Part of a small language model's weights.
Size: 4 heads of 64, vocabulary 1024, 2.56M parameters.
Architecture: RMSNorm after each block, rotary positions, no biases in attention or MLP, untied embeddings, normalized queries and keys.
Training: a variant of SOAP for these matrices, 174M tokens, 2649 steps.
Each number is 128 + 32 x the weight over its row's rms, rounded and kept within 0 to 255. Layers, rows and columns count from 0. Numbers have three digits each. The size before them is the row's rms in percent of the matrix's.

# layer 4 attention key, 256x128, rms 0.183, rows 0-108, columns 0-127
106:121155075164175127104111119182153157150128130083134171151118130133085150114113108079130157160108200121141190138107138060082122115163122138140154107123178140138120137135138136136080201163106119130178172074135091144121170119088104169137159127148111071052147146155109157159137112122166133067087151128116178120174097090185167124143135047097091066156125161126109102131100058099164152111142
090:116175165166164138132133099122138119075139120078107158135127169132183167125186135086174085159140164081124117174087113141136147169153156100174128121187200097204152156139119160134094148146158084156144106133126149178100160117112098116156183163121113146100139186129117078189129199139129177060069111184119157116075133153131115112165136095134119085140129185144117106090122095091152099154126
098:143039136119137101106080113118161129088164149107144103029108105112138133100100140121103110147117143158180148094112151170092116168140198090137089127097099086118121150121108133136100118186202112087097159152099123113152090125114127117142086134108106162139120188163150162131120119206152098100126106133171105134165126078078192085129099107133138150187146066098135176118126087114089175062115
080:061151107104085100138175138150095129118141158068137132171142146138155139117108092113142142141161122129154140178098075132122126113138137137112124118062118149134122220119149132069121146152057041146164137102091144139105171124103127064163144163149110129057126126047100145116100152123078129122114142118130173097135111193185089164151167194178154093136101145094151098162142173112161133180140
081:068156092110122111151132158140117106158169087086135168162129180153142164160126102103089153118149099157125131150104064074167091099096155110089130119142131161134143163103112067090120175181082090122174100130096130130113106120164130112135129131097122062104152123087093126158142169068107106153055153129100102174092171150162083208157159112100121098122061163165150120128084189131170131160183
104:152125149165134164141105145084131126155071110120157114201179092154074147100154107148114164113122151099086106170133095153114099110125187171155152133110188163095108147114099121121140112123140133151088156077218125078110106092065155215128163135163182153136106155120143155079143093113117142139087110136161151072085104153162136073120152167143126115130087125128101104135169114165090059054143
085:138161129182141150112151158158137146149139125197145129118167139157120122088140177153094146092099112132108079127146163120090092142118158142151158172107060084138110125142115127143166093077151193092139139183138175079133098104074113189069078165130117158168091096124167105176181144125146150177109177141190089090118106154137131116129147132120045194106139122151107145086097080063119143094140
070:121130146119130112138115161084088125155129117131140204132142187132170116169113124064109161168138182101147141154158050111162125167140137094096092126153128130127166176113154077064087148130105066132132080115079165112131106146104148132137152128112107096114128146132120143144109121144129079189078111137129129216094138091156118162130135101145147130068069120133117126194058174110203127177196
089:152091135123068117082128155175140090107146148110107124111164105142189142155147119080125121138132055150130113131108103107145137173100143109109090093074104165098116161117150082104150146162115095113122126179019103193111137141134064096150129186147130161152116116130143145146167139172117086101116112061123175193101179163135145139132148208165118131142135097090142168098136087145169121204158
073:172162145121151089128140113124107125168087072145095166119114120139162083176123151112159110177165177077099120185183108064137123140143153129085096086121132161089126134152153056081105122110084139175136116094066129114087136140088132116129140085144172164126172138160107077138146110130139095146073161098143176176102181141130087169130124093145141046055112137115093155204135150149157115162137
085:124122139172159116144153123099111102143080124148172145172141117181153135160146092110132129099138118138078143130103128042173050156130197152111171048147214171112194150113141122103122115128104125154116151180136118109087094142084101198150105182167082137091115143099122117097097141080114169146100132143122149143128107141111073115127168160171114133120123144089131087123097085203184095150153
071:128129165177181090094111130078115148163128140142172156158111147127098174104113141091114192130140183102130162142133046073137072183105128098109145066176145087058108138140152124077082137131128091148093131172091155039125102122059145136105158153129093136078121115122125133149157144118142161107066140163134108155106148129165084134120118129136099145095069110153103125191087129160192123124166
110:118118114157106161117152185080150155179147077109118113098074133144107164141119131168114144093199178128111132131133093102167083093152121142153136135182102191135070090155107135137135130148082170118108160108107123132110115160168139060092151094101114124188103141182053125092115154155161186164113166181117146062143096060185185122122175105121126133155094143174168146137115128095116152142080
063:160107123109125130158122092137171148129116131126115107092179111116187134135113092208120101118163149131116099123118070109131150083152136146125149163145114130152126123104068182160168100087097175094151158110223120160166129107158130171106089105071119099215124147134118106052090103162137131104225158148131148092104142091079153113141148161110159125091093087166140115114128118109079058129172
102:163134093138133110120064106112119129142137103143091123174114160091137134101071179157062099166140151117162096134160091095142121100127113175127114087143131195155121159053178087141187076120105148100160077128137048112056124128128084063093114136134117131138114074123126112184096116130144098151117141121168136193054077162116115087136063123150108165137126146149143173145122140107146148154186
100:083120150083134108113110126072206128164116174127102189157113119207146165138152151097137116130121129060098138175165094082138151149101118171207131123128128192165096144123148079158097138144123099118079098115158119096142147073047146153100148115142122114124113183174106134107100167080107132120073142145131157059178099117141090134180139138071130161081141105113126156157122114130125115112197
066:088110061159174118167099147143139156097078157115174131118149116136102139085154187153109116157137093152131107131134127154129193093127136165136126164068128129136124098096113152186139087091186106095167078101150138156098091100222126083092106100096155118168136067107165148077134138154099164082173168135142095116100119165140165079116069112102180164173160100142118136133127142096097068127075
071:114087126144089136102131167157081168140160131127084168120083167152097115132133115096115152174099162132122129131166101169161120129093073076117158109139147084132136170153138077116132171119158087102099108165064120125167091127099090143095174113107159102134108108107142159168129101132118120135019108094079130209110125149169122167088107183137095132136115138197121110077102166159183207176140
107:165201131128144119107132154084164128177037082101096125142139161116180162115148131115147107119128154151131105130109168096083083170111133159103085156131179151161130116141109109076181141129189107138125125110134130116117125173142107134115069137087143153114158171200083094102226123182190145076112144179177111084125136140073115157108142115131060141141088149133089170096093145151110118107125
120:139126157127135085135125098125184084119139114145161125149175200174132148135172061131099056117153103152122102125118152078124104182151131124069160103110148144112220161125092085094096145156149106101198096165120090117078150094097078167171116169145114121138150090110134133120095066087162112116152109127123068159087143125066073171155186099097107133108131169101129143152164094148102153126108
104:094102124126136134093100149134067107116188140141140083099152098073160105112038181165050152184124067123134121103107087103095114123177157113139109137075132119114126181097179155143104144111093144107117142087194104111118086069133114185187132151192155139095136113104096108103080090115174203060152098153140117142090123137077099150132119154158136121147114138115114100093137134158143095110105
108:098127095107167129170163095139149167126158143147171084149119109157153109082146109107114196121082113113149153132127117152178168082128171149095126067096140057109213146123114147167113138185179154108130145131099189145119055108179110173142165119108113165164114069163119085117148109195196134127140145109166160183113134095135157148147097151117103140130117192161117109108154118089090150163075
114:091169106155114130148150110211136083132148201139145105138177121144162114122080068149137057160136119146159141111106123145096181138147137119123136126083065077138171155109129131185129103177122194120120179108188161137147174100139145171136117136171160103132140164113158072124134105138161156116215119122179084123139127138129134143185122127065133119119165132126118170065165134097076136102198
107:167123138106153160101131085062111146077148115137121120156067087073175090101128190113113138149072133140128102084141157130075074138096055152152058101160127161120106107144152194132123090122136073113102091145127140125112184134110109129143109122120143119108189121096146181084145145076124127085082101120090113134137114155111112152090096129196180103155144073110140104155120090212146164161088
127:068158094088127180191155129203158083178066129154111154113139151162130170141160138123123076112160157120097106147103198128148142152096130131118136124141165137096119147144080143137093168167141125129146090167068087149146084098121113079172146073140216064116116080115069123143093157122130135126155141154094062132080153196182151166096129105094127138129131119095107104113098158149150146123099
115:129132116128141127118099075135113107090122155205125193103084131115100117117101125127060090114092151157067110116129130088131128099144131173046049128164127123127172075149083139086137082115156059155118182105100062111110163178087133072155159104095159145108153124108154108104137100198182097121167161119123165106124138114147092168114131141167138167080164082120101139134099156126102149183107
115:086126141145102125078099129208135141065195153120101146082156136140124130086221128106151103184117091124154101131126110139129107152092094108184077125092121170091096143123171072089111118095112128114137137106155182120086124162106147159103111183108108164144125160138123113114160136115060102135113129120112148123167108144108094123154129133118100106106207079179131214125193107156097187145182
110:189109153057085147120134135081136127140137078098114109106169076113086161117144167112160169127128142107202182151157075185124153094141132114157172135168113107094102124111166192164131152116115123111075082167143118101119103095140178140099160083169122162076111193100155140102125145058127130139110162138096099147119126131138112173157103120162143168120133062207134130156142068122164119064107
101:156127162095127136153106095115130112148098096172093153138169122087091113110128122119163149116068154111134136126139127176066158098151089105108074111153103108092150137149145180140093178174042107105132102164117126139184178085115164106150141097135200157115110155110172098116172050129133074172117157135190090162131113092120151132125083122158120099111127160202159158139051124082125152083171
109:110077071099053135129159176166137132122125140115151178101090142176104141123087121153192121117126117090164139171158115147174191157129086141130113117143099155094154104103120066155125087149064149099159102121109132123139142217122194089082131105107092137181092150156138125084055147171087106159144124087121134107153126116119134130117200146141153113140174080116188182110179120097137100151151
107:138152113162183137090098088094049109163119128196154067118126059113124147132090133159065093139140078146082135076147086052159111112114175132123118143099123139157106145133116108151142092138091110132075162150128096124085167071089112075169148135211137102160207115064116107159107089152167192111172115098113154117100132094124081098120136122120159126134108118128114095149114136168129159143128
107:115156133069051114122124075133109133146146112123137130139131174095163091137172101122118137178085199131131144132161161143091105118150057104081097145161078104160147140116089190056116139146190071147176149070088143169111156139091084099130128090070170101120169137102098132147155084123205115152145149148143114156088118161107134139119079113091116092135089103115101134118091145161097201138127
115:115140160141115151091103118145159112064081142134123153169163202142155146129200143073070109132071057075073093127159106119175144130145118147118129145150199163163149093123118094143139093063160108124095092189113089144075112161180100165118176137138135124137102118072159127122135144131079144113113124154093093130106147182097095097080116162174126171109089152116088129144118126106152068150171
103:127143148116089166121146123097091110130097154187089140141114107144100087104203210214120129110076105109089033145138162149155154122097099119156100181202100107099085092082137137142124119120172132113091131181178141119104150125132139149092129117114152134145072096138123115114159181117136163209155153115087118107066100139088140150115062117103111146108138147165159102135133122084131080170123
090:123141133143167137138096111110111099128145089122115148121085138111125140135118135057143168131141194171146189146101136107077097143159076090115125093189100098121094056163087151179096179181157130146173138109075105115141119117152104080126142073133134071096166168155089155186145114158152152128072177146087155159171158124136156184104108107082123067172137152180125086159084144111155178131121
104:145202143167121132141145152112114143171119127130105192137200144140102091141146171191129126149152137105076065168167158099128126086161138146111171137127129140175129213090128156121125122083095163116122145110218129134066181080119143192130150128138185160126090086106155091113132102108164200149137142098153095107102113112113121129117094077160129100097114163162099074131126094067115081117131
085:129165113117119158103163125125052134155103119123171102160159110175137105135165142134153107117179124077120058150149127118126158089123143159144113185136161175097180166135152155085094104140097159093100134135216143081094178095073149218121123162124181124069108094097096117115139086089167209164103144156179101118132108157127099159131097074154122164095121085102110121163162094129117132150120
105:090088132138113125069085116155134122079158150126173081105153096101127201101112136149060162127104078179146119122072104137146125162170119151106081107115138102100182034096077128141141131129181116157170095195093156142174111133142097190149136175175099133115124161100123164079147132133117150101168110138090095088094148131123198112122149164113119160127160103130101126132129124185062071119131
071:167130134106161130174146090123172122107100116190149100078144113078115123112188130177134114100128126180117107095113230180094137087144106112117156146156137131125103106124105199114147117115122142171134167138147121156150137143179091082178061105101174149147137139168136098112125057131113129118251154177107126130130114076137141119125120143100137106117137182142101087077122142157109165053126
083:125115193135060170042172165127103112158152163146150108146105091169136093123093107137142134129112058124092073162150073125117119120146191138142109152080136178152159136149126109154135148136127120086111152120162096113123132054104137195087163159149133177127095184133145133099128118102125167088060143090192118083156141122125089091162141173185114175117150148116130184175149129117138068132157
113:139144154149095147112117118164075142134175117112128179070151170145147154113155141109114082104102163121199107135159116136127110162138131113116072186195064141112125158130152142131091123153134170079135114145100185095154164166139144188107089149118092087144072120137093119117133135127141105192130129141117095132079136180111117186178147050110076095111161033124123162058130151114123179139164
073:139149134181176082150151115117077133119096118100134163127086097106082126125128156100100192123117129087140145123161120064145083216066155128113109106117098124115113096170144126157112145089158047136147146164086120093155144117138124100130197154137070114083170071131156146136145112160151136102080117123138128203107192107153085156155106121157082154146148116086118132146117146095229145154172
094:136170111150112144151175082110122123102084125113118111127154157077120126122150137133139056099090166130113176105119205134143168146132126158109100157164078099205137123143119165124170117136096201186132137140176105141172207190164117142143096144124123128120136084152153081192093147167147082140197133163151099121131082148111096126168163133123078162123156138107118095038134113106192145120130
086:179182159128103145138160187125160134132136152143141118071134102136094089152191124064173142160107158103157083130135163127148178147121148028108131142130171106126096073182162127116077152076107095132091111088141169095149100133144108105118156097142147229129123093131126144120139110167131131133127174141194112174169130058131085120143151119132139134127147152147091140076104129121174065065130
091:092088144152188158116119097099148130140163131162136202163081158137106145106149133096113137095085145101091139083157108137184128148065094138103132127169099117119139092165141123160126095148175085111139140204097130091172089123122129094082154160102071048127141067104125146156111114077151140142074092128078132165129135155219061131129111156108075162140135085117126124145136117172197150139153
084:166141131135129134120104122070118112212102094156116174140116193139150120194085142115130103214145166081114154117161112085120127077147118134084072129184106123154134106139128134076101150123053161138081081107105085091111177144085168129126170068139133106102133116117107093150113114105155126175051145192114168132101163116145093193151152085116155125082113090104104137143103117151182127140129
069:095179143105120141059159141205131088128092125179113178085094085135056133176201117114154111162117135078170165124132123089162164154129122108115089154157159121064115158140095125115095150098070116158075124116098128161116128153066198105136184111184179116121138175124125141143126135138154094182108119107132130131137192100150135154113133110129109100126123095146163145201083132154201117139130
070:092138144122070144094113148191141133131174174111134198146057139148089159150102091102156142107090107107092124142162140149153148192126081068125111112187102120089104084165090133121085162173122066155131198093077162105141155161093123110156214136153164085120109151130097155151127145113142159158087122123067114143126185131166120182144104101132145130137152077148162165169121107141168124155165
098:150100169112154041115086128125112142136148104115093177128155202105144133133093155120022132124163077121052089167126155088138104114141166114119107146105176189080118125151149121117114139129154129192144129168081122115083119068104160122145124164165147139113104079109124133175133131113131185105088117149124137124077169136090147166137110063155120104097147149143078100226109143140141153158108
084:164142120059145149143161142179113103103090149131149141126105057122157111131056149127171159130045107088138068121112146128121157150115079128226090113159137110125121085103087157120120142104121163151081138135142148158168191131052135176131143099160122116068088102133156126141155169098149096157168152152160122121137120108124154136097161165144214148125132107081116131161103082160156061099111
103:135149146150131146155107111091111123110097097128137135121069158106084114167161144088117108129201171157122135135086203159194082104119136082096108156187112153082107056164124140092090112171168126162115109105111110151104130188151155059175148142114155097108100085140143159106090193162155185180151152167096146122146176098157129165099136091135139102169122123086093118108096121148165136159055
110:121134150168166102185086081148139120084104148161101143142200195102142122112083124080007119171163116153074132130091114087171109152143143088070106132093156111118127150112102104150109157119165158172144125142157056130122144134105134165201123102186104148099084092089124096173080153135155128125161159108169113119093131178107123173126146107132095167111096121111062111104127140109107125107159
100:101124121100135152151173097127115142168146125143178154137156074158105101114127102107182158135109172089173124117172142141178147079125089158057105112120096142097132124146059129135118110137201121103127118145112195138140164134115160132090174088136173119154109107124090090066090132173180137175155173117149167107126074076185139174128114142098162107123115160192162086079156153092053167159109
099:102169113075135158125172115111096145137170161153120124125117104135111137050141171087090102165124107078127135120109126127123194120094095156151057106130103112111091170095169200120088151176172122114123080160111167168141092102205116116148157096104139082113189050107130101164121141144103132090097131111107102159095120190202105126128104092115161137130092089152167086107132119106176135182091
060:144117124019158120147126076072161172151079093086133135126158135095143114104152087186090131172118118094108121108220141112098112075105109138142119116136152153162129095108113170101161112137129154165154101155143133127051187135100154144153126112123161157122140078094102126130127129129126135159139100190108106063094135076100126129186168096085121123110146101136152109147180076045116078084145
088:112128123171079120059127156141126113079175163153100102138093171093095148146060187146099103116153131130145175131125115121127132172155066090147198135129163118160117145122192098166153132137091120121158108140165063143143117101159119123117100146160095120094143201173094144116086124090106187075104109075178093162174109157060120100112079093141092186138137100164097111164112107144130174107157
105:069117156116073147114127148134161104127188129175142101157093160127089127098145118145141116112054166125096101101122096173159128159117081103116145147147099114105147122165186146177130164141101189100156130156140117104198075089213111156066160139114106160161154120143126078141147078053125123102041140089139093200142099120112114113134145138142111113115134171203142125095155159148101164119121
102:148163083142144091128123137172181113068115098119131138130120167092137095160090072139145137131098081130080097124079144176135113127093098094072130163131096103161151061114107076179134070134093115168178147118118132162072150151171159036154118138180110159144117064117162122159162118104158151154142117121142125144112157134099117131115163063131148113109116092120161216177120049108165112115115
082:125082152103080122152157150114128101145138109130101149123174176204114149133201127088136178182174128129166174179190113139154186133135219151160102131130102120092105163112136137108102204153134162132129100105109147104120097109138194171137120119094127170170117149135142079094145114160031110144123144127106127100142165092138079157172192096109106141090171136162151096141146134079117142111098
079:097131125173156125169108144173134120065112118126105071141177137102103140132059095163143139069087122156030149098050147135131050152118128123136132133140166140158189108138134108115135143156116175155198186172137124139132148150121102168134103180152106142065097171134157132153130140091184142128123137142171129133155105152079157129083139102185091126102123208130068163112112133141118171133110
094:124089140175140133109117125145108151082167148105157080095109072115150145107211114163142168095103136076142134094139102144119059120105127169158182126153125160133081067140156121177127111044059089123123126119132179084117137166104102140135130160126140164166149111152091145113102124085117106185118096113103132157152071082129139060127171221134141089186182109106174134137144095149139141139145
109:114153133093124119103150167147198122122142158117191133103075067134088146088101129121163167053162146124141133142118120095125154223174067129124103067111140086149210108126112114110091096121186088094152140114126165179110115142153088085112171114102098129116165137141155153084130112165190134088133148117177108123151147096131168093114112135131177164129091129123127143181114111136096051138067
116:117125096133143091095110134133111161115068124110127134163100128142126110149156116206153135174105136083106081119180146090040110056087135170135128062096095104132115107129132131099121133122045128110116119122121116138125175177101135204130136143117146116164111049113105154174151103104111094135061048216097155091129099116127117091118169108104172121152145101094148172118147080096146130103133
109:096157125164153118115152069169198093092119107196079119093105204139158094140138103125084122105176143176164076097085115123182142163113086107099072122090171128133077159133125089078157155107156144115186050136135083183148109126125123143119118110138116127151164125148092116160170123108154073109091108137127120132097174178128103162103151107078134155133093058088078124159130170110087132134136
113:093134136127129147112105154154166141125104139141177096128084088161100114080095184107063166120117098093136147188140147137162168124107111123077117075094109111115137091090144141136110138072086123136180133058117092151169089106134115063075135130171143174176096116072172132120139127122077145146187194164110094114069182061136150094105169101158125122155076090146177090139089137123089137118126
100:132160141140101156105187112128136163136104161080150082123163130129172067188173123132149118212112136135196129089131123130105133136142156153151096145158177079071144059172113143091127117124122098109094107153126132159171083134123115136132087122157176123127170168116090171121121138117231112121053083105091151135148109167162156134175134117127139147175193127159074113117198108105118140112169
078:192121200165114097100152154127128147183096150109117145132109204165138143231088116057120106154186072105150117211140098144057112126113142106104112098169148156084161111166159076112128107121106054063106145119148102080141131142105080138149191102132138148146119114124155121130100129123148095146122080090155111110106104117102142118119117098163145136109082107113109127156137147070184144145146
078:068137135097094139150120212086121152152153053038160133066110139106101111130125117146137113159111086136120126165078112112149134154045153163084105113091133147113151123084183077131149172152115108152090184156116121144172150167086129079127130114119092193113092120169170104131136137114134150174123107126149137099133204104136112137102126151128095149115138074100111128118120168088209105173169
091:120195215084151098101174183177103100165141109083161158089089125148100128146109151070175106156065065098120156170150117123140093152106217120057126131095121171098134107091164123085156113167124133116119160037120140153159157166109133110095115148129123124117112113150151143121098110116132141113111090097084127073077142123092133108131128131128131126145054177135103136143144165130150170176171
100:221136174119114124149127104169181167151108142134146135100148074125090146111113101168137124153112103132131173075125110131109142070164110155180130139147183138081149122128131199118163172140145156115130101079124150155128164112172156108139128147134173150161139126137081166146119179158156082227092120089079159100081047195095114109125069125105143177147133122100120175113141117132125175082106
102:097133031097148122107147151099119113156114133130129093176106117152101125102139103157167106118080137173089157110126128171097091163165114193126142142083126129135104205114154112086114171128102165163077143220093097185147080119146143151163119150134119117115184117124105156182188171159168172075124120138162147107106133100121135128103108170176148097082087155119081095136175159154118102105065
113:114139183142124143174172058092101119138119170176154179130155107119120151088123120131142111115148155135156090128067168150068173130160126043140130145156126087146115090084136138085074112157132097095118117163113141122139058145161165103118154119143091117150187143076162214126114093070104179092116113095168117157098096138119143169137139085163123067186136190082131132110115103127139176114157
105:134163137136143103160141110070154111111120155148130097142114130155115136104092035166161152103131102179092127111154121184091145109117100094195145107103193146139125184094154128080181129145111181118174156184137162139153072150122166101120182114130133132165191053146185204158119148182140128116138116140141160113104133123082083127086129120134112074146102180141061123129110160101119111070105
111:127093092184160195124073126085148128116115022080081136111149132130136057139140128140144153159140111148116125157147091127131149169124103201131102140099122109122060133119101116244103076099131153103135152160094092142105138165154129111123090127083055141143097191186153105103107101132116112129137113132147075145140185133147105130158100141125117114104066080100093101125135087127151113157097
072:184066155214114102150110067100158168115098117117157063114124110124147046125162070175129096113180164114067134090132118144092194084116128202162180143137131133105071139162098208186148113111144132117157106147099124143136083146139154099077096117088124108133123146143127150094071143106147115157104100188128107137106116166142135104151132104078094128143135105093097102123153125113082139104114
118:100105213094160129138180075103139099079171175179120210099128111142159144114127188116107100111167149182109102173144139145151153098169153085144116152140128055115137142117080155097160127146145083108135158099102133120162131178116149112168138202140133133181153157109206132145135084070063160104146143090127135162133091122130106151117119127100124130173139191134152094157126081191108155118143
102:120067126153180137126077097142105211052145124099140131142129098136153106154169108148174126104082079148188095143104110140116136154089158181192093130106138141198116174145153151143053112084099133145154145122129130136152129104137150163157137197145085130190153133132125081062152109119178154137137118097134101175138149041168108140103121101150152121125131101138129130196117126101057125132097
073:113116116162103120095145141116139126135170057091110180195118159197134107149121212121075137165118129094123175171163151025137166162129152119083144095071149184078105145157094125078144134121112102143099097075099119067135191179146124089104110082157132107088132170125075079121144121122124090121151144162124111108157136132143096136126140113163143099095128093131136128146136121201151110161178
092:190195125164167079117081165135113152091166130160109128107051079053154112158097079156172167139132122136094125106137109121051148055079114126143124134151105120142055102090131107114123135123097147058191118137193122121140100090099112077145175105106129073123159115096179102103121141089143122120147134129157089157163154120161147113183130130102145143173129149094155130106152152117144200130130
108:099224193194115111121152136118132144106153162135111205057143071051069131184101156094133162128128110149141194145140121120081108136085151081119102151126098117134101100125127063116099127138094124127140119118115149108141184127168101117137133157209093099089125091190104131125109051112112112125147140099134184086151188132100121083110143120135125157140128141099196160142130128141106148113118
083:187146089162144109163122158071141099146088193108135112070119150100152137136128037110159059074177145182153123091122134175103168098167129113148106119140134117097160128205133145111094134167148164040158094206158152105150122098105143081145108138090135140118089108118161139055156147096152128096134126105095105123130108134122147141140111159111080163147172140079115139176136164117146141081084
089:085101134136112068105076088148094112107154148149113110159145177146162174142172120143109157169099145138105103168073129103122118153079127143146135088120190200133116142101149125063138083145187149159181140136176130126155131172112145130134120100165129128076119087159123033108175121122153162134135130151136203124179197106126145180097141075152131135084101095096144201135081089114145109135090
073:132201157127104152147146188160098131142152085086101143161137118178134115156106125131117157148087168064113180142144135063165115160084134101106143087085164150140134166115116100107115173140111125126127053116107153112095190150109106130093159114172107165095131172154055082172145152122144100134138160192145140166148163108128114133142146120177129130150098119135155147086125168177230163200157
088:099160170113111153109186173140162110051125112106146209143064080132155074173107154164156110143124167086138146130165149083142154170152101085139123083104150105106144108114099130078183127113128099149112132057124100128157094113205204076132125098101140122066133141132108110128124129082128146134100188181111142112084094140184128130110108110106156076140098112117117171128190120154132122092178
114:076087042108144112101098119083140127160126176077109111109196119199114192111098172130138149109094111093157127090099091173148178146119184161142136148122106109083147161148118131124119161090147159139141137132130136170071093132112112145161146122163117135182166167154134123179130148135173168098136092135165140159134134142065101087098133183130108095157116180114130104155089106123071026110084
097:127106120160165119181128161140174162134134141081169172118184100172158117106148095072170092113119076131141134180060122124111177145126138172119108112080145139095172155114207171170128126174137147104159180111126120151167074094142161055090087108095055114113152132107120127113139092170119153100165135131171086079122107076183118134132154106081152130119150108168194174129096143144104134133163
100:130160081084108112094130110169072101101199173151121097158148082157122161100154097156070213105120067152146122116101109105099137123104161144138129139176140127146132104138153115165147134103166105114149135108098170069095064113110123133118081187148153097130175118101083185144110161095094145171139133053159138142190117109061150157124176125163174177113185102142133158093134122085157111142158
115:165161115125097124152093245152148120124130074164162076166108112178105059147135153153123096153135192151134113120148150131132119119126095123099091139154111118110139136128116172158115158159095131086162140145144143154121205043127111169157158122064116151111099106168095149076123121112122051094110068109157123185077148133163121065139154157082120146146104088109140102109119073143117093132172
118:107169181110195110129154189168130153109196116093165171100128048150078126113142179090148138127119124153142129149130110177114172125094123125102136118159104138089176122099150124099079131114136164130160167132121131141118138106123094077119109067115095165148113106211205053133134124144178144116171140029171125140113199134190114114158146138119124141132124130101186166114128113159129105135118
109:125142118106083084115118142105074093169132115133113026104141115131186101129151087164162116091140159146108128130133113191096131154198148121124129110116093110160120141121090105134113096153137069096111132163140148108120132095151181096124116209088092119089119174167135076191150096093123154118178098149150141118107168167111046115164103161106136174141109163121061164101205111162155131159164
119:124121167176103132137109107120121099111084150166152105151074195111054138112147149093145112118156097143102090148165103084087132136152114129079148144136107210087133089132145132174121102138103091159149145156146064091098154110105079185108127158129096130156113089116156132054133089128119115099145044109134038103124169131096123077182158120148121124133185143117155090114114106129174115194184
095:120104097108086109125108148198153165107149183097147135147132117129170173032166078127149140134109129104107104166145169109128116151126112105162156086132092104111188119107189118145124133139109111131164148127157132129147167126034055198065153114186143097153076129121167111086194104137148142100166123154191175158148184121075113136146163095112102153132113131177170108116108130113133133133087
104:181134110122118163130098100125204110119070127147077196162102148133145144135099123155149106117109126184114148095182063079081116095121145128133119157118124139174165153107137104174137076104094070163032114145171048113107131094137109124186091120118118113117118188155119145177197119143164142121109135139072091105104110119112067145142094170154093137109141080115100132097113098101156173149153
112:173119115120153133112170095177090129125174107113146132149085058073102128118101061199146160134137114112191162101160173122093122130151158134125132098116159130124043156103146096105129146175155110104159072119166133109127152121158122128121144125118173102106126158126134152174188131108067092153151142156128169064191187136117132148089132138142135118183151154143142055080188185112144170071125
104:104106109106089068092108124057082091169130147093122081137152139168154130078132114139132117111128190148162159120107098122086145138135141165192154120108132169196154177117090121122055105132126090141087072172132124122094145099166127089147101192177076139118098169153119166185167154151134115105203120152120097136143169106080076120168072168143129151117154063148078109103118137157124130127097
096:167108121224176123165101119131172131142132045118106126179171167118145177189090138146134163111128098162109141147034119197125058116150083119161118116143171124132128155167129136123089135183171185098153105112097106136156103159115151108083114136136113078140180104187124168116150150140101185139138151114153165130125104112100167106137121157189147122109144184115122132143114145072126190148149
106:124116102077145146108112106116070126161085158064087129151148086088131123182123094075079168123102090097138129140160135179120140167143110165128118122099100134086161131091146120137112115130175123125069143165117093137072090179088068157117128146111150172137094081172103169134141118135111104143078098063092137162192138111076166168097074161134113147129055077107057169147145152156147157132092
093:111185141164118127151126114133118158122081117176121129133197154100135131091094131170137145152126112138150156089134142107094114147159111156161098123099125062166137116133123147139136159148078206113110080059108166154151104077186210130123137110101134111099183059142052155106100121127160117112146136179155172098114092164143171135141140064105154116144151154174125143093163114128060089043153
105:087098112117112124162131110125118120146101138185113138088138129141198110113164067171152110194182192101150102092147127150100123147137094090170152178153182165147184129155106136111082169134112135109132089175069179149125038115124146107131145095179158123163156154162137146120142161140181136137102097140149146159146066154111105142101051108084061143137151138162072120069125116111165132091145
119:151112206095151112145152123125092127128147125152096172082121099111120094201103129141137150173115084146167106075181129202108098080150159126131078126154143098141136138115102129075112141134128137070109081139110105100130099161109100115148166165120148139114137108108122190188146165091123141138088092080036145158102090169141130146124049132096151148179120189126082109172152122094114179066131
112:089086113103142100107108109124130094104170168159114124175128129131173178176132093097127137137146152165139089191111187192140117188189170064179151116127142138171137130095085091100144100137126130157140123170109110157131019131095088128160120120155139078137171102071090112141160148150168145135115095146129144157150137132119205140107092135185115072092100173144107109157116081070111137129091
112:154143178120200045108150139129120164173111114144090170096121186102125142131091084115186138102101133144150193136129103142111137145137160137081135182135123127174164142102128089109114119172156190121150094130135196140163134105155135087147170089106093106067083079131138145118096199108093127094154140139175200093151132114115137125136117136098113146092081127116094156082098188121134075052141
110:138058074118097136137096114052124148113108133119147088157130142152132141109164135191105102121145137132049123119154131135130093106121089210174155120135152125090058205215096153174124149093176055134129096167112088159097135144078182153162125155130130111103092137122116084092129133152137136120130085187115142182124110134135113111099103135094084128147129153143147097180143153166070074115106
073:160082058127143132121105066112152145078102109123141115106119092131158119118171084157133129119108152162118102105141120134115165070172082197216129180121140114151105182144076196152104060140175130108162105105095141158152097113151171133127129151102108100165131081151136117143127128203171129123111136111094152091097085099155086127117036134093112133127161132162126099106144134123091181108051
080:192062147161134081164120085074143154109132142182148187107143169150170074113096112126115085120180170144150134079137162123116153093154079169145088147142163089102088115130158159154180150139172160081160126115100116114106077130155127132156120068075173108108146087081176167077081116112086077147145120117111137126113039111168103099169141118124101115149171184105146139108137154128108130095155
085:138185132121107135109158194116135097170132152168109112142124147132100145213097175102111124128121121185046128158153150131133104164088132000111111069106079136138177113107085068095125125140093108085119171108206136107152144113129102089147179117145134128059139120165147116178140120083145170112159151113100111124129171161160193148137113104138174129113088142095145137124130096136134127153155
111:062178088143116176118120174101092125181134135089159059060169139150123089110133100117111096060130068153095131119132102137138064190095083149127092100137100093143122101125235080167114140118079154150111195121140125137109114060143135137088168141129133197137111116111129169168122136137109107124135137134141090096117115062124140089133123147171144108087139115134104095101138134128100159197155
071:144060080154151066124112081097156142089102151151109107164172195129135078139090114095103083134121115152102130097131142169101168071168123184171124139166129127089127088128111214145077118126163117110215086123096128137141101088141152184130099135148103097157124091136105169078148155148114101130139107135136152113120063133150117108102116132103140153145195126178105152125163075071101103075076
103:123101158107186102150138142149104110173167122155134089055118106095082140115157159089171180111070090137078130151097163081091086118125094194129153133142126161136044095112158134094161161158153136084119126169119132136138146165094204086151156104126119105094136101105115166148133140082095154175149126098174123129169154111101150148134143105115161099102080149071129183137145134109166210198132